Weights of a small GPT-style language model, trained from scratch on English Wikipedia: tied embeddings.
Each number is 500 + 40 x the weight over its row's rms, rounded and kept within 0 to 999. Layers, rows and columns count from 0. Numbers have three digits each. The size before them is the row's rms in percent of the matrix's.

# layer 2 attention query, 640x640, rms 0.116, rows 363-447, columns 240-279
095:519517539429509531577538479593510556570497512490529524482493560548513541599513502555542465463495482497554518538456497554
102:490498507444494482455453426467467539544511502507555487550548481500600520503539452523468429508573517469517446509513544457
085:463600520538448530456457451583465452511543509517561464550483526557528484431498523533532492517500446520552550506542523526
094:548443543405474492557463505525456477483505473500469500523515467517453466492490490477464516427524500516415534498493511484
100:537503470514480457581544561570478521572488477530541547454453542555528476536509470512489452511511499526457531463478529604
095:555460487591471513467597481468524534550483561524457538508561541488484486477493555507473469534503495535493464513555541489
100:392559404448431533460496460470469436488508435479510544454522435585511486503441511525468539454494483497436591484457490518
083:492437489534509531466491477627508482503476536483516535495501453493503504552420485536512488487470441465538496536537537558
093:459439510438451492555543509583478490480527533447510490485519505512550428432565458465552473415534488530481527470496445517
084:519534488511568524456501560484535525590446438433487479534486552460472480536542470513503498514485485484566527470536458541
101:477466502423509476558515510449484530506465511516494476446511449598521506574515608526491460407480454477509504456522470525
092:543503483479541491523545538538547511484507514493481509486531468552569492506521519444481560516484520571514468506465597538
115:445506539468507473503548537480580570441532439478493509510460520519449462495568461455512485559515505500482554528520477513
100:500456468479549506524432491505517509545519530458534498465454548479538505442502559463417505512497457570515524440540422498
089:483479469464530445475485475521482452550534485517539456498503545515554525530492478507490485437534471535497484528582528450
103:560423507521475484507505470418544480484502402466488554501536515502368483530477562501576490443481491506466495396547533544
089:593446477500478494565465468431525473516532457473533533472488529490530464559507496514481473470463591581451545480417463451
075:435426454574579470639450508475588526530510447504384507476512507499483514503514402621570523519555507457557528514478528524
102:508521467494525478425508459517468518539529528538468501558501478495430511583516560450490492523501501534497530548472532550
102:414536496532534487548488486431560485513415528440491477510470503546445517493427539524477483427453492535537491483454434525
100:483467536515506593405455534534517437573464497496544475595502491472564471448425508501553524464493555515451534473497472460
098:532534518423515424495475520513513496517589427499518525538525491524527514473515487545475479528469529434464522520532473527
098:548435489568477490536491550449492519543457512529517522526496529496506482499523485454526474495505538497417501504505518442
103:472460522501488514490476492507480424478496515564522502454503518609481538465505478571540498445512562545491485454505477516
082:491510496483491461432505485465459484512488433556487476508537510510468540593425485486499456488471531432441451486466468516
090:523502458507493469503472525574511508443519520515480491520496529535511466481576578483461528533503507556560547518433471536
081:444476506550502487445499468483478441456404511438503462471537503533550453472509538540481567383579506473499453510496498451
097:549530519468529503507507476520509498432482472558554476533522468443472493510469525541513463484518495495468467530516539467
078:494437566495487529502505400470437471532471510537469471496429555548513530495450456530457522453500464483511582444428469500
096:514513492543582461507501540482537537487473408486486519518525528516411463472585512444473545479508553417484464469541467530
102:433348508457558472489566484496544569437515544607509399506522526524487469458484485490532524451464542497458520499541549433
100:387537468534516505431483493499492461498511584496480423511500485494479492460482561478474496479462456497433479462525551455
102:546512514480469498474520539519470400436555458476510473552546487497461519500479520521451548499490446473479509459475522496
102:461451528487506558496456465472472478463459435495527475469418449580506519469455491465546457454487575438500478494543508438
102:441447597488457513417569504501504490531432490536439533533460448571501535385557461512551494549453448498538434571511464502
097:510529616484461495449523530527532593511516508495485525490462517499495545501530567480454518583465494502522558523420436513
090:544524517567497435538491489534480506596535421497487505536473440479478418499513521459457425524525488463440520516571490445
104:497492508477507494511500468423559525462550514475474538426481525500507497500496504508498466470605493444464506520514613512
102:502488445531472461535431536492432485492491517560509446529503490538482520507487473460495473519527528528466535496486486534
094:548485552466433542453527539506501527510445507496448507537463454457476493439526415501520488508479460445424531522515507496
095:446490477522532517525532512556527532469510467520431475504540517519444487498466514441553505484460546479499479537545541542
105:551505501481489514514490554551523517485498547484528469457519538481419518464503523537582482550535527532545488511497480517
100:525491552483503527498426538551426524505454510601393480472461505407443511525561482486443414506460479491548530481466427503
095:564469460547535512435489521496417473491474433551505564457582489487478514466513467495514545418511557531481455498523429430
086:537439628499488537484486517477498420531519466522466506545530484509453474473570443468495444533471543508457481482475559491
093:460547505528522447557486606455476464476495456399523570523488470539558569494441508512553525550499514515571481577516543499
099:496519487433471498499480534524498476491542468519445443463498520476472430513463520465539486536453454588537564529444485462
080:479499548518491502550567451537483460404520524516509444481476544508500473502470528497474453522431569485518471570510455428
097:590496538544513509489562503477527514564525441503523537452542465569455481542529515498446520484430548490499486490513477504
092:524444489403501487525457440414437487479516462462467450505532473508485477498510490511479537393514482497471532476497499484
090:472530465493489483448527537451512451473452514472496537493497380490504427501590485534494494546520519426473487506474456536
086:532511505460506445447564497467518594466479462530514553409475558411472511480523545438452432529454552500484544546469506542
086:527479505434487478593486504458538529520494522523511504482498481506560457497465481483462497481563432519488444521492592487
094:451541525447541460550536443465438450484505496559521485452459464574509470492464471514479528543487465490528472490502517534
084:480521462537550461445484554457450455464477493470504547565530528494516528558498415515493477538443506462519410558529468568
104:551510459479503536460442505466533439511525494558506575463517472497520487494482528508512545505442521467433493471489519462
080:483563607553516471476542537540521476522474483530488459553486551563478519571494512503475462554450482484509500507475581483
094:502530556499514523528503556466519495479436481447495453466508538410524383476452488457486528523496488534605505549431486458
091:563474512474456538456545442610506444518417468464503499535462471552461530468483367500459542567567448465532493499483489465
081:590548548529548512535509567523509489530541444457516520569444570462445498556521534507492451494492468471466485490479530474
091:494487526517468471465533521467552579476408489466536558469508492544482444512505564429451558524486469478479502565449468526
092:487457513501548505465533513493505553499432521569513576483483448466534517515480506552527510535510490502517500448531465518
102:611527513453543445496524508437507533491474498518442540560541486538500539433534500414500516515471546522478443544446535470
106:435498494481551446476417504450484461503559445514542501525486535429503595460505507528498510512541454453441545528531556497
091:489491538510521495422540552505547502409471522456510489443475426590422536420587471448557533492481540469557504448518537492
101:437517523461433539558491451502455539471535480482459514536446525468502548534500603533570470479482497489535574523508499487
095:439518512468481476540507557451459475521493525490489504499530566461428500508515413525487502460466477530430498499479548538
099:509528551410363499591520443535506452487453517431460559438511452502499498506474525625459465555529503545481390509495552521
097:491582474448454563481524525438443495516530456499502534546503525536502580534495506448514518473487501516526495484455475581
103:492476521508488501498473460510580541458488515489479519507493472489504518559536495510573540545452491466465499497515506410
091:473475391465534519481552560543501461494512494536476567483520513465509474443593558436518496452462502485482545444517478494
100:491518470532514509472468533494480548490471482469537522568557469493512510446465564519533514554556548561551505535527485532
089:476452480529489500502523562454465500582490490484496509523515495570517587487534486427559525466525479464547466458489442514
078:448460497505495527444558459643557509440584512484563506491498523541555535445418525514482496523534502573493481486473544464
078:447480511536444462532500473512513449482446587468530525523534404574559436464572425543467515466497560501484457524447476402
093:526475522559505505444550546472483438514432553508520548515419417552455543547523591532523508529450444455530483539551545519
100:472481528477441568568432516453502583557478495513492498476477476477479455510504488463489550537573460507484454492487533513
111:580535523479491512615538512550443541439547517554477515525460489493482525555520514506554544553500489504547539496581474547
104:501444496454469461498520549506483524506524549499463542485470516517558487556483530614520466527432469510499548502455455499
088:533502518485470494527452532481530527487551496564392498486478490504490549531513410525563573447516509529456567521515547462
100:478523477501578461509571538521548565482556446495455571504524491505506542523542495577439446491463460453482544496490487497
096:440499472437503517456532567502469517462495398555489511582523484520542629476468503512478530519598420477528482518504580521
095:562529531441510533500539585551530597549558453474454506493445479499448521562526516494509530560457454516524521550491507499
109:556550523469528573478525463595576563496465551449483496525505519508408480442499483529455494469442522464518449523533464408
093:525510434500548497547477510471471577453514473539450509522473418482520511535487475458485490461583480509512447465549569505
# layer 2 attention key, 640x640, rms 0.128, rows 363-447, columns 240-279
092:527459507483399512582442531460536508487495415488435515514486457436476541511470496509538447514532534483492487550535467493
094:490509467541493479450457520486484537491466544487458495417465460524453534557528509588525517526471517487507571483383514557
088:502499532448535533551493435474518546503442559487450518494490509583467532486490479481540529497543501494525519481506475538
098:476525497582490458521502479508473501517516505542513508562446540494509570478542430517396508535473446467537531527492530505
104:564562515471474522458453523466477478465516438546451466583521452521458513432548425505516473521481452507437425456505514447
098:464543512455437558519520508526465466426488511499515578481608494503463544480461533497476526435461555452487447501505448558
102:441459603532555495460554642519515573520467493493384465539513461515551447576494504465583440493513449523561529493472553495
088:483441505509486514432482505448514498524497533547528448493513521501488534517516510465532479500388484518537444535455476472
088:462478530530586434462514524449525503470466492540491448489516581525497485455478523505485526494473538502569546465474527449
085:485483550489561537515519466454481457536514579519523559476472525446508517553472530476500496484507471491553511515498485519
098:496509513520513435498496418549486510474465470526501479528464531511505478491476476638484531459515487514480499490498515483
090:612529486519502505425503516499489522574465557522509507468509494520497527504480566486535392516539540530491521488463464520
103:472539479463475495571473517474506522475449538463546519513478428519611546541444477457409541513552572511522512529480591504
106:530489534518491492462424551551468490455471529514471496550514490464529511440520529466510463552489527472529425578446463485
090:476523467522418482496569451534464449464495459484531460513453438487476455605484460501482511485451449513530478505474558562
101:519516507553538569410443491508528513558468491456506505427467409421456532545575519578504484445552588514494481567469491474
092:495516494526573474450497544496492557475428526471503476476547534487484461470493521476497462508487444435427444547431577523
086:548505453405454558487478454520484509485468504459521504514467517485510518502552531530461525529482537492446422524497530460
103:432524508527507530562501531480503505432457503521458500509462580405510471509509433560479487509489500508470487542490456528
098:567535552442535542514462503534532576520467488501449525452556504537502480532529522429475516516564524519528512422505447477
098:508592501519426536590519493529531552479433521580512503457509434484505500534474473415542478477470473529492558506540495501
091:489497529520498531599515479536501534444527527511559516526425495485403488486432516487494517492493503501542491518460605535
088:503430468587455468523548490462508494533523444493458506543496567562540493471505465535453599460526476533478447443393499428
093:526432504527519508469459494467343538487494497453396485569502448449505494578568474568540532511466535489484495494519470496
078:544516517549474484470473423478548549569541446546501509501495502516507551577488497470491438506503529468466472522487465449
079:525526550474500515482495483527537473477464468431469522482506495433506509490548487513457536538439471501512498547488526509
079:558569518518544567493552439566465526496478524494438436531457467477454482518517468526524525470572529504416530479450523548
094:463546495495533499542449553506549485503508473464447540532569447503513499504453497414525477510495490488504481464550482530
081:525526457422437427529491504485539474541517461496479529534530525534415530528494510467500560425449481513499540429519454488
085:525559522490506529493478496487491525543532486425561544478417439451558500519501506507440478497490566464390511508557508543
091:531533508484586460592497493413537506495549438478485441478547498460494515563462481417469518448483516514503496577486525497
087:539516535471451421546573428518527513584541446502587564490437497509506557467518522466483506486530470513507506471489552462
090:501534489451492545484532466494531539471488505436565496528543494430451434453432467538495452490530459507524519484479525529
096:479545492484552482550570511500453469503498480499492472584483487495553484459478452455423460563340543547475495508581494513
091:471542473455571476502517485451465536542539497517488497567448543441454469554481471394436451490578471560529463504529462485
081:444468544441497509500467451531513511476412543515525473443439442437530523603425524468468458421550491496527530490486480565
084:529517505469409568485420525519569502577433561461493524514534523486497458515487518493585427495453471552534518477483451487
090:398534480473514496504569518524532506546522489523506410417521469580517491479536471556548485538483462522475481543472473519
090:533486467514532472515491500543524573440472426535441556491497521478555443532464520480491460537514498454451513499493501556
087:434518501470524499538485459481393515496451532524570485495535536495525479506443523447472460420538506508529558568553458565
084:435482481524512549486450410554502481517454503500547506521533485505505490440472540467538480425521533432537474504474530505
094:485486459487543518503485542565469477499545520497568546537469440506557512569543513482475517466419528524533547449494472510
093:518478507417517435429522493454550473563494538522510542508531410468486527582470474407489482507538479509506546503502441505
088:495575476494522512542529520565468500488469501554444575496429523538466555472442504530449545461497495513468549581563492499
081:569572388476520503391529466476504505438480545463498450565522472462388575532472471499516433512511547508544479502487448506
085:503505454481447511528468530416552496489540433588614502561499534517508485513566548509546527521497541593517493518530488525
086:502409496490536596522522505575541497563492522507559533421489456422524421573528594541486539460546432500492591499487551514
085:543533519561490485453471523453492476580516517543456413534483485505495526453488566499473535489468501474474520499516512492
091:497521519461536464423482514435451615473480467485509508541511470485509466573517444500518482488462490497497482466518512532
080:474445555448456499496459502450473547497579449546514477487493565568482465440520563513482486541407478545532462463432503389
091:536572521498517504545491439483478433507518482521459494532494485474502467560450447486497479524458514480510512485493477519
085:567451484522509515474511456451495487447525482584536489393537544522512535536493589462503487502509518461436462518490451478
085:492519582520527593520578441480495432455532492504532504496472564478489480531452481585495505516553503493537489535474491504
086:506473526522493463492506477439489498486409502425444504496509454455539485447579485573489452491453458508517552466494506466
095:465491493517532480502460466536429458443507471452546526517536543487509475487503485495511467435468494492570504550567462504
092:490491536558482507480567484550499476497499498491523496437495516479485502495491569548521519487485503523486487556457518486
077:496511511418512462482412520486511535485494523522528577504499477481528474498569570517534540461488522482467468535435497549
085:438503500511526518454470518490540509559480449480582426448538546525497522538467432474459495466489490488476453533518520427
085:555476475599538506473480551476477441429482470492530546432474543500498467508461501504504454469525541545462546499503494550
083:505449523512501445446502523461571469481474476546491510481554534484541453537444565486537491503479515490446512512550456443
084:530491471485509540424496497506472516500519453524556552528399593548464460531461581506513466407506542564563537528486494504
084:498465496518513447455476492457530526450424514493452489525458520574560492556505549428454555544512452510428472425474590543
088:471438502499476511474455522485463586509488526462544477499464512488489454480505478419475544488517499547558567517524514522
090:515439551529467516452491489466500496560505408492468462447522537463440525488580455478490543481468500531516485520454529441
081:504512465466493523472491545473486499510560438561516567438462493480558537452539489465486528519524492465532509406467443540
090:489504547477540524504477496520514510456451520475596497477509536408567486436488501544512502524580487481481545528532526556
086:517507504465550555487481503454548491534497501492528586458512486561455408420505471435449521488539521518513473555557457550
090:526564470508492551474498532459563484549568432507472491438495523554531479466549473506474522574486483505471547478522533519
079:473478500484487600477489456529527509521484509451501529547489497440428508488499513528542444517448444493505520436533522526
091:445479513489430471511497520491526474459500526489431474547582441473515417538552506554501576570486539492390498521531524470
080:494509507512515477453424522542438486552525486486470463516446531432502514517520488475508403538488511477491420563477467418
094:482524500534554531551398429551479496479485460460497499512460525486518445440516507479493487494482475505502563535563534564
081:422521529456504462530500491532478523486509466445514484509462548437540573367546532465461518480459494486460529508502519461
081:536495570506523476557522514549513555452572461504482443512480542550587498543438481506533549519531451475484529494482511610
075:469472555428555526546520503505534471469507505479468567567485485494467450486520496517517456545454483546527499511491511512
086:447518493458537591495457512522562544496458569508459509523511508512514491473576487502523500449448581419487476535503443512
088:510467514492453462457500567500523589482489540521502468482505455490504554465506522568433485468551493524476427511410472459
091:517528493408529508518475526469571505534539555510502520505439491558506535513473479489491540516500564516455575522476466528
086:535501553481579494481448540510547541473455511495527475536526535487524487512572544527468478489552557564525499479595499492
091:512477487496481528537528476491414537572497423488587502498528531510520503465376542459448501503537528542486473474535488501
095:521535512476498462514476480479478461521448477498469541514481529491476497521488448494519481514509531528549544530540461559
087:504540462508481505528436577512520438507512501588433586581466483535497477455407487455498496544541473558566482479499508568
083:537488550515532546547488499518482520454565498444580463511501502480476529473475528446549465528564587417612475514468420492
094:481563535528542481506479541565545459529472566394538562573469478530446490513425487427543435473517501464550498481485472499
081:553505483447482418520520467552512417549450473538544452550532463466487522518581463518421585515528503503504454495507468473
# layer 2 attention value, 640x640, rms 0.109, rows 320-401, columns 240-279
086:540505473462530410505539535502477456464505493504482533447493518460459545482446517487532484505488465556520512470506500553
083:474470513573470489508525482515457487501447465477482514461507460538496534491546528488405476586493433463582542536519496484
087:532472441499500524520463501446495505453516454498491572544504487549500608524573447514466476436500454476470545538577523491
093:473443462464534526498453487442526529482417505517523482526470554555550446552452489548488552432500492471508516507515457544
087:481489484507448460498564508569454537500431465476522529486553483551497481462483495524399404410593503530509497496587551527
082:572461524520585540491541540455509509443497463543484485476517494517469491512563491476463608425440529441547499555560501496
091:458500422454461481541533597543479490526501551466433500516544521443474502541508573465540474531502492512502516480564504521
090:545458564497496523547469488549498567413464499477463469550585513527526464512485539448565542510580564571483551549428487504
089:576561538535458484481496447545444501491497478527446499606431464470508502534518482560523502500510467526487458444467445516
084:450493531527618476491510532522498480491584507525478476567444410498495516464471435546415506493565442479531507472594587451
088:495467513513501441423471477548500556551493533483410535532519457477459514481510497523516475565479505487538450473526532520
084:549494526482497503533448556463478505405488515513481503544513454469499501494538541508466479458488530594544535487413464502
087:516545487505443508434481435455541471583507445486473563503515483491478496445516403541471558514505455514508430528415511545
093:516501446524462502545527501525511498544558452485458476459507469531505548524478532556523466497439507390447545547490543462
087:517428513459472463418537573524515464503486390417491508453507483510457467493503519524521580559477448537541526506491560481
083:506499498548501477491469498477443507514542444466542506508532500516570551457570460527585523446535475475463514412532572442
087:464516459517522540512488414506427487488567495526532497491486446479610486459522467571526537459528449441401570542490475490
086:472440563514485439492532503524439621560513520482508478553433468483526401471515455431496489508536486414574528515499487502
081:484448554502501501571448507477476456508489547535504490581468528508488412506553527520461577517462544518558498535525501506
086:562489506535480501522493496422510457636529500537528526558491437571527502496511505486456540523437502471531476537535576525
079:621472501470472515413563431542530484454470425515470488423546434494481567510502521500463516467455449494459493476500497459
091:546516441517481502589388505511456520507512553510440496405511538504444455479479521450505488480511470515496527517508576492
090:525476528508545496540510488564531523513486477558416477510448501517520446541507507491495557536568479549466497550447489514
084:555447595501428503453522488539446521492516474486460532507509482556501480486518518522444594579479519463456443494505529472
083:475487488586510500490467523509485447564522495559540513568480509442532484573483544495538476505485575482492530445530528480
082:582422450523412458553460463509469478532534543508510450535510530488460447460504506510472462500470453514564522575510515550
097:473539531473476516505484389555451432518515447470531508378546527502561500519513426534481509525486472468551465502546486456
089:571475467468515514475434471517490568449476490484500489506469531491488476513550503531503584479501523494487505490504371525
087:451529479593436435501490478496481533546491453468583445560488469589436478518510575551507481430549433545520494422492443497
091:499558428517473489416509455515507460526547439557483500480502445559540507490528449542507474512454480546499543480550589423
091:506536464568521468504483484503550511466430517498456575511560524480483486504537573566435500467528479469518486495451445508
081:482447542578462507524528390524420510544485435519446547551448507477473502441471462492501504479425476530522479435519446496
100:517488430593449496463457490472493398549526471523481463522490424516533544510467466537467488493615436525521498517530554468
093:512508510463454551442506498560465473435451509523489457479541473487514562457513396537567527578493463470548564486473542469
087:568512484517527474552541539499486486426447565532516541538476503424487513536508533428484523431468463497529578512487490475
083:551431494571511420512495538485544498504525523493437481475531516483488447470467493520494464494500501572533502557524495529
084:483464471494550481520514491521485523521585454512435439499496615487515469545462381464466499503422444497447526569545503507
084:438521483502513459439573426528469403524532511512427478536454496531497485487543531522574532570496469526492516533406432507
085:465440558520526466487524451498523469515489518536452547576481621528525533491501476522490465495548505489517480463520485525
081:466479522465447537493504552518400487555487519576517454469483445446472454469489566475587479468453464530525517507574498531
094:495493500537434519421504502458507481568516481519480525473525522581518633503536445466452512443470500462515506476464497434
088:495475530485471494504578539539453443521483500544492467545435426517481522483551531532441571610534501474514497561488521533
086:560511428460490528482428501466500489524496517529463494535410527471425496510503510472473441518502553498550535474516466537
094:431414481428533493496508562482515517439474508535515493409507551452499400500454560444517494559548501571428503555422564466
091:480515445567524511542546491516493537461460533537476443556494538511495501532554555492422440510497491522453512491487444532
085:522542471497577460510519500484475503594458522507491516456585464467496489556471512455505448461514511546484602562507426482
091:460545487493590619469412572492502518519500525513553500520473454499440507493459494484540440486530493481475494492495459526
084:549506562469481505526551558554474553535462491483511484514498504518534480487561457491574563450426483453466513539489499455
087:495554446521487553487476540453476471521538506510523516500488499511488518479483491544532367534438474567514561524492518480
095:567504438491387488460484478527510530486459521416556494538487571471461533464490506568548440470600555610525508477414594496
081:433453495501478538434566517457521483484512524453547480501541488581537477424467464492547453474504525524503371445565496480
085:506515538473577429580509524555453454485497546482574557551455541521450440517505526468518457603534476504566543488519501495
081:487454418511462503422566481571477550472496525549518524523473451509480471500540567521460561562486486523447517491608561535
088:474438547592548455548525529473478532580510545566432507545454435526589463515488556448503513490511502560469570515475489546
086:519505483467504501449544468448435519480549481486465514398514504451494585536426497482596507500512443447490448502537464482
091:494514436502509512495494503494538527467546435517485540464470487541494486511471505558567536504514455443582459506479503461
089:472519466531449544413502448451561538540602495547541519526484431437493563534498568540526401488472511499524530485491581552
089:548450552476469470477420444532529493551521509528503537472502489493552504516488389532548491449596434459479487508516543524
093:542542505531517493569589479499553470553541445514475458472528474456469590532513498512453493423461468473486519464513505577
084:474464492469586527544506531474545457560498542565551469472509440483447445454477541490478545516541562444441460544531529478
084:591488483512492462418498483491500433508442508421528488550500536543521553504498527534509491469537514424464543471530509459
098:546532455599481523470486442519476477501571479468529559487512485516467503545508474526499449434462533449438451488518551449
087:444512550495475483560517442542519445494378479483528557517480453557532419522474513459475553506541531491425533539492462525
092:524520572481554478531550509555434417470479525575532485497492511495470488471558456549495545536527506504476496427544489516
095:509514467514500598519474525570443477488536496593501530525479409507438412470476512571479464519509492471511549466512486494
089:511527502506431507565525512498571449502502586526515575495474526502489518462429479511553516473487484426497487511499532432
084:547473495499525480451508497542567477512507437504522496569469488515517516553418538382504510573470494461444467446537539499
094:571567440505479484493499431510518524550466489526509492500492489527580546544530461476489628520500466444413459456560498501
094:495491489532517521453469586486418484442515474488493489470536435503462486493477505483568575528522501549499497547483492497
092:495580521517476462519589466499529522570537476450438518438545482514468533483462440498548593585463474561586500503496419490
094:476538606456443452526496540479432529535501490522532553527520573536461463513553474507521548535506452521530494468503451503
088:504496464475529552548558516411479585483505546465466428473483504527525447497509472554493548461511536452540502526543435495
086:448578525445482542493541499522459412477470454474574478505467516570447508534420463483476538564510447483431522493490544458
087:469437449511456517493517474518477492436505463437511495473495531432598466465527576406449473552464461516406482507492573514
083:475550503541584495539559473508434582482489483501562538481481482530539508489505534507481531472488553568441550528458591550
099:508522500565536549568513531439460536509493498542538513574520531464495475519533545495558461438480555475522512531521491455
090:514552522468494426461472533561431536463496484536471458480528524520503530447466467539457422490524535534547532428501469469
088:547487433463476574476480499494497537468490499458582560457504493444501529479508490530496498426514543481527496511496509524
087:515485501452508452522554477509504475520461594578578496489464549526494482584497496478491519528432480482463503514526407566
089:464433504433553498467531537491450586484500488498428462497524477532541496550479504477433478543479519454555522497575566426
090:484494552535510476525524491500509505535494470499524456504448482495525445523536475471531582528558541468498559522512514471
084:425511483469509484563495556493471488489492560475500503467535466541502504453554534542529497525521571572586468522528503413
# layer 2 attention output (transposed), 640x640, rms 0.0948, rows 320-401, columns 240-279
087:448448503465532506509462531499460384553465525488520526556546478530511473513522550426508564524501460459478427538481529504
086:542495496445522534463483429478530500456468454512513505551522488491436472541498521467577527459581486596476457541470486523
095:580538534497456539471475532502521523476389496452505465538558428483501528492423540527491573554404469440500421476489549490
093:495529504539480490447510511591408428464479578522523502499514464464521394464499494483499471534551526499507431496514507525
101:474482498502516558529512503532537422498528505490527442503446441432505561458512499485535559517416452508478474558511505524
088:453476520482447450425474504447557430501492530512428507422473499490526469527455550442560460513532457498518492434528493478
096:510487518500534483552499520484475503517525440500555524446523549521508495501436489493455494508515475466462507483497542515
099:521519437501569563502498480491497435538479460506524535532476466407464503500558461498518538487481472497541493561536497410
090:493435494476462506489496469438508536549526475457525499510570553517469490542535509419515441489452614461535493529484470396
089:580481525479480576553462463554526528553495535492536530483583579555492482522500542524553411519470554513568504478445484463
088:512537456499563502574562525551498477505481532492559521491451569493536538517481460486570532488437455466533496520436480484
092:482527426465523489447504447514536483518503485514511480521508508447483484492454468503427499521428500463445537456505494508
091:523614515513459558459536518466521528481404506480466454522492498534490526553523509511502523458519465475470441470478465489
099:442518577446503472517528501565453585443479496441560498513530574473483451471546459421455510443541484456471474471487508543
094:487492506472505542473486435531507445438533564488468493529485585513489519458507529558528473394469547497507592534537470458
092:583485508522497543538431487542506590466468531526484508462509497463476481552510516484444515560475489528495490471471476487
096:497488538487495466554408526550530504471474518455535484480554458493418429553498558446478489503460553517520411496478441443
090:501496474500525519553442460446467442485547550475517551448527525514523532517485486590449491507478522495503504566498454457
088:482560480521503499486564442480566488571514527437475499457545469554542571581471490436483473525505440429481493534536553474
096:426498520504535546533477491518550476420494506475469431542513465570455485501448507566453529514529479433534554500446467486
084:410477451506509463505549513499527519453506502441525427536529552395481514488514462460508560470550489542489486522583468475
094:475464518524440465422545453416509486529490503463523499522563487524536444492530472481472497489519539478504444443485484508
100:526577365494494517495492444458499521558474515399531551517504425523506496503479431449477478456421488474569507437459450513
090:450510471451471563495512438497542514542459508496494526518520503456530482487476518575521459463464447556553592549555549494
088:624540494532555486509393484512497550472504460452480463480524546522435472537460495498497490514438521581468534509472485511
087:465520463430530492393555477532492524534496455478508507472483499493475511458510499490522504411566518543414485447530474478
113:493513536479499494530567558462506598495472477492514512589507561530426499542499532561435508461507532462453556500463481484
096:407528515506512507506495498495547485530447521525460512490491480494407560475522504473522473536486394504517522519535538515
091:503532510481560509457552463490539475459514526497463497496502493520498523489508512479484608522461564447494539507552442448
095:500526587450533553526525523577487534494475549425448480496530581467481526492503590512435483527562580416435533478466510541
091:485504574506541510530505545509488511514532531489586472552489384499451612527472442414512523482464461505495487523469573489
093:553510500488542553477483488463512497399487474608482489510486475490532523513491421517541481495451565479529493504442464518
108:522491517502428513495519504587513506446445486456500448480555487552472548501549448540518458489486527484488496498446489395
102:493487537531484518492449524501538473525533464516526477505498492512480504541552571567410439464484505498495461454474470484
091:503486463500557468470509418433530557496502502466525493543516447594515443557430547481466549507536472439495516450507432465
090:494491499481537559497517465436449471482500551432503536492500541509500576451500518442485512495492541454495547471446512519
083:537550589505494495484507481437507530481528511448458544527514441528460524495520483464440480472479508490519485408463493521
088:561500463479526547497453549530519517479460484442485534553539512461486520507445531481472517458488548508529479506493500515
085:521484511493438531477466523491527386519498468433534476490441456523498479410526557464539514467402505573499553572466507491
086:468537464516486520492518458461536539505525521480469487502431491490526506516495437535516478456460497475446485477487520514
094:490536479471389537521496560490547514408515500508465519513505476459499476468534561505546598533536548583499536581519496511
087:456530502447464554444551482503555460541591485455500515469538526497477507446534462453507509408535454444548520482544540503
088:495438570480550508489504598520456495514485486464531521473567499463493506504553535535486559546479495536534502473491508532
099:530534459576450502453477486499477460578486468441532513567518446452520484508549474474535529536509435496523566507576488535
092:510549437528569522517437483460508474465483531532483496446482466483528364493467524408487502441463490481552467480449511423
092:483565484570533570537527484506496527433499524516508503507484498464477453452522459461441556461557507538506444507506541489
101:554516483459514484527469493474524544451528467512451475508531526514515442517472506541516515538536437509493488502539512409
090:456506442499506407529482487499497502489543522467468530526562560442484465495462510460431467472509519572549489484449501434
100:429435567473519509456542531509391502478507560473484517520471481527558487532554510426507569511440471461487469519509511492
100:473528529508540517504501550490549475477487519467467573475540479498556572512490538495470497510432428410425449479517415555
086:555460547480474448567479504547576510565517459530483474428460582436459538586472513481523568538527532495575553504441506504
092:547454510466519500496509471430431505570489479502422510460498437543542526439520545527466436428526526507466561535512564483
086:514464499445475470543499423488529444567458504446527457489553488490535534471555473404507488458511472561590553426540463523
094:537474495464549582505453483425501477514489472443546542416495515472541488519490446434499513527428544484529553518473469453
091:467493494428459467610457449512585512487477426471437486486491586531473521487499506471473508490540492548541529526502524518
104:436461588528475557489515480510479416529430496514508468443456464513537523494570484504459412459477528521464482514469548512
086:495455501504556446552425521567522467474512512559496474461508523419509505526508479499440525449482496500512462518505462471
097:495516431416536467569452562543502514480536529432504480474541469490410475521571558517538470492430541566449516545449525455
099:544523518511466475553458440524476511463460591494487541448459470465479435473457480465545421475529468448566459507497525406
091:507465524490475518490434478504464580478393497441477525520536478466498527491488460441587499561505438485521520464524414585
093:479513476571456453569474518520560504517524484483541539434562546417500481452461488434455542526543478515499539524509536501
096:503460501469507444533504507494500522479513579526468445542474456487550592513596540531503559541542495549471542545509576457
089:569496506538502561482468465438522531468565467495499528528542520525525516471512467480515559518533519465484545519482539546
102:490430485510470490477435488438508512525511388457440469503535512466471483436475525461475456498496442512460496532416510506
090:457474536516491402468551489474561558446554457487490541468430543500591504492479489406502529471563566499459481473596513520
101:488511475551484503491509516442406569563491471512456463531480518450474552528501539472566473574515464485520477488508485614
085:558507564525497436517502526562506516491611497519503507472564428460453483434472480516524478534496553525525432503505467454
089:407497475486458473537473483508463496547511467498516527616478446509433486474499463555497477476458475470520459508459529508
107:507501499508427467482507440538561595566524508479465466421566551490418471495511422435474458488521508454518461472439524481
092:493480478510463535447518571505509445543490615484529493539502545581469513531493574521438448517530557415482505487550526536
104:477487416483525512483479521449472522474461445497393509508520472506524498486493533500524481456530489467497492514500548493
092:450460542535446467498484499494552475558499452559461529520515494515522446417508536435466508473465476521451422424552523445
087:529449508498485518478531513511527511481519489432479515557538499498455460422423514439510502509455572520566456501423434516
093:540527546475504488478513470447519523567439514487537536516522482420492456457540485558498581416515495524489459493499463543
085:537486517466480475482443518562528488456534552486486497407488491479430479479537466502543544535555528529502549451529455444
110:440475537524471472506514503431472461524468459520491562488525552509503595539475513399479480573594513485524494478550539499
088:516481509511503437521545532494571488535567573529509524561548488456549449498507523489504489448484482475393533510428455518
102:469470598461471509496581517427499398507489469553467505495484501551486556535440512455475523526499520531549450493553467489
093:423530487492585536500497494347441476541557437514499528580412469523557438528447535459498459494503475530516536486467546553
095:508526435549467434602500515457532446547453483469528492513558546488515460470472489490493538417534435571471511496520470525
096:569484505447515538503468451496437466423494473438438487558574510518467537483447521543476511497430470473567487485492505490
089:582426542490557498435505478452471506537511438428541534499531552503453462560439496477498454501488456456383520455516482555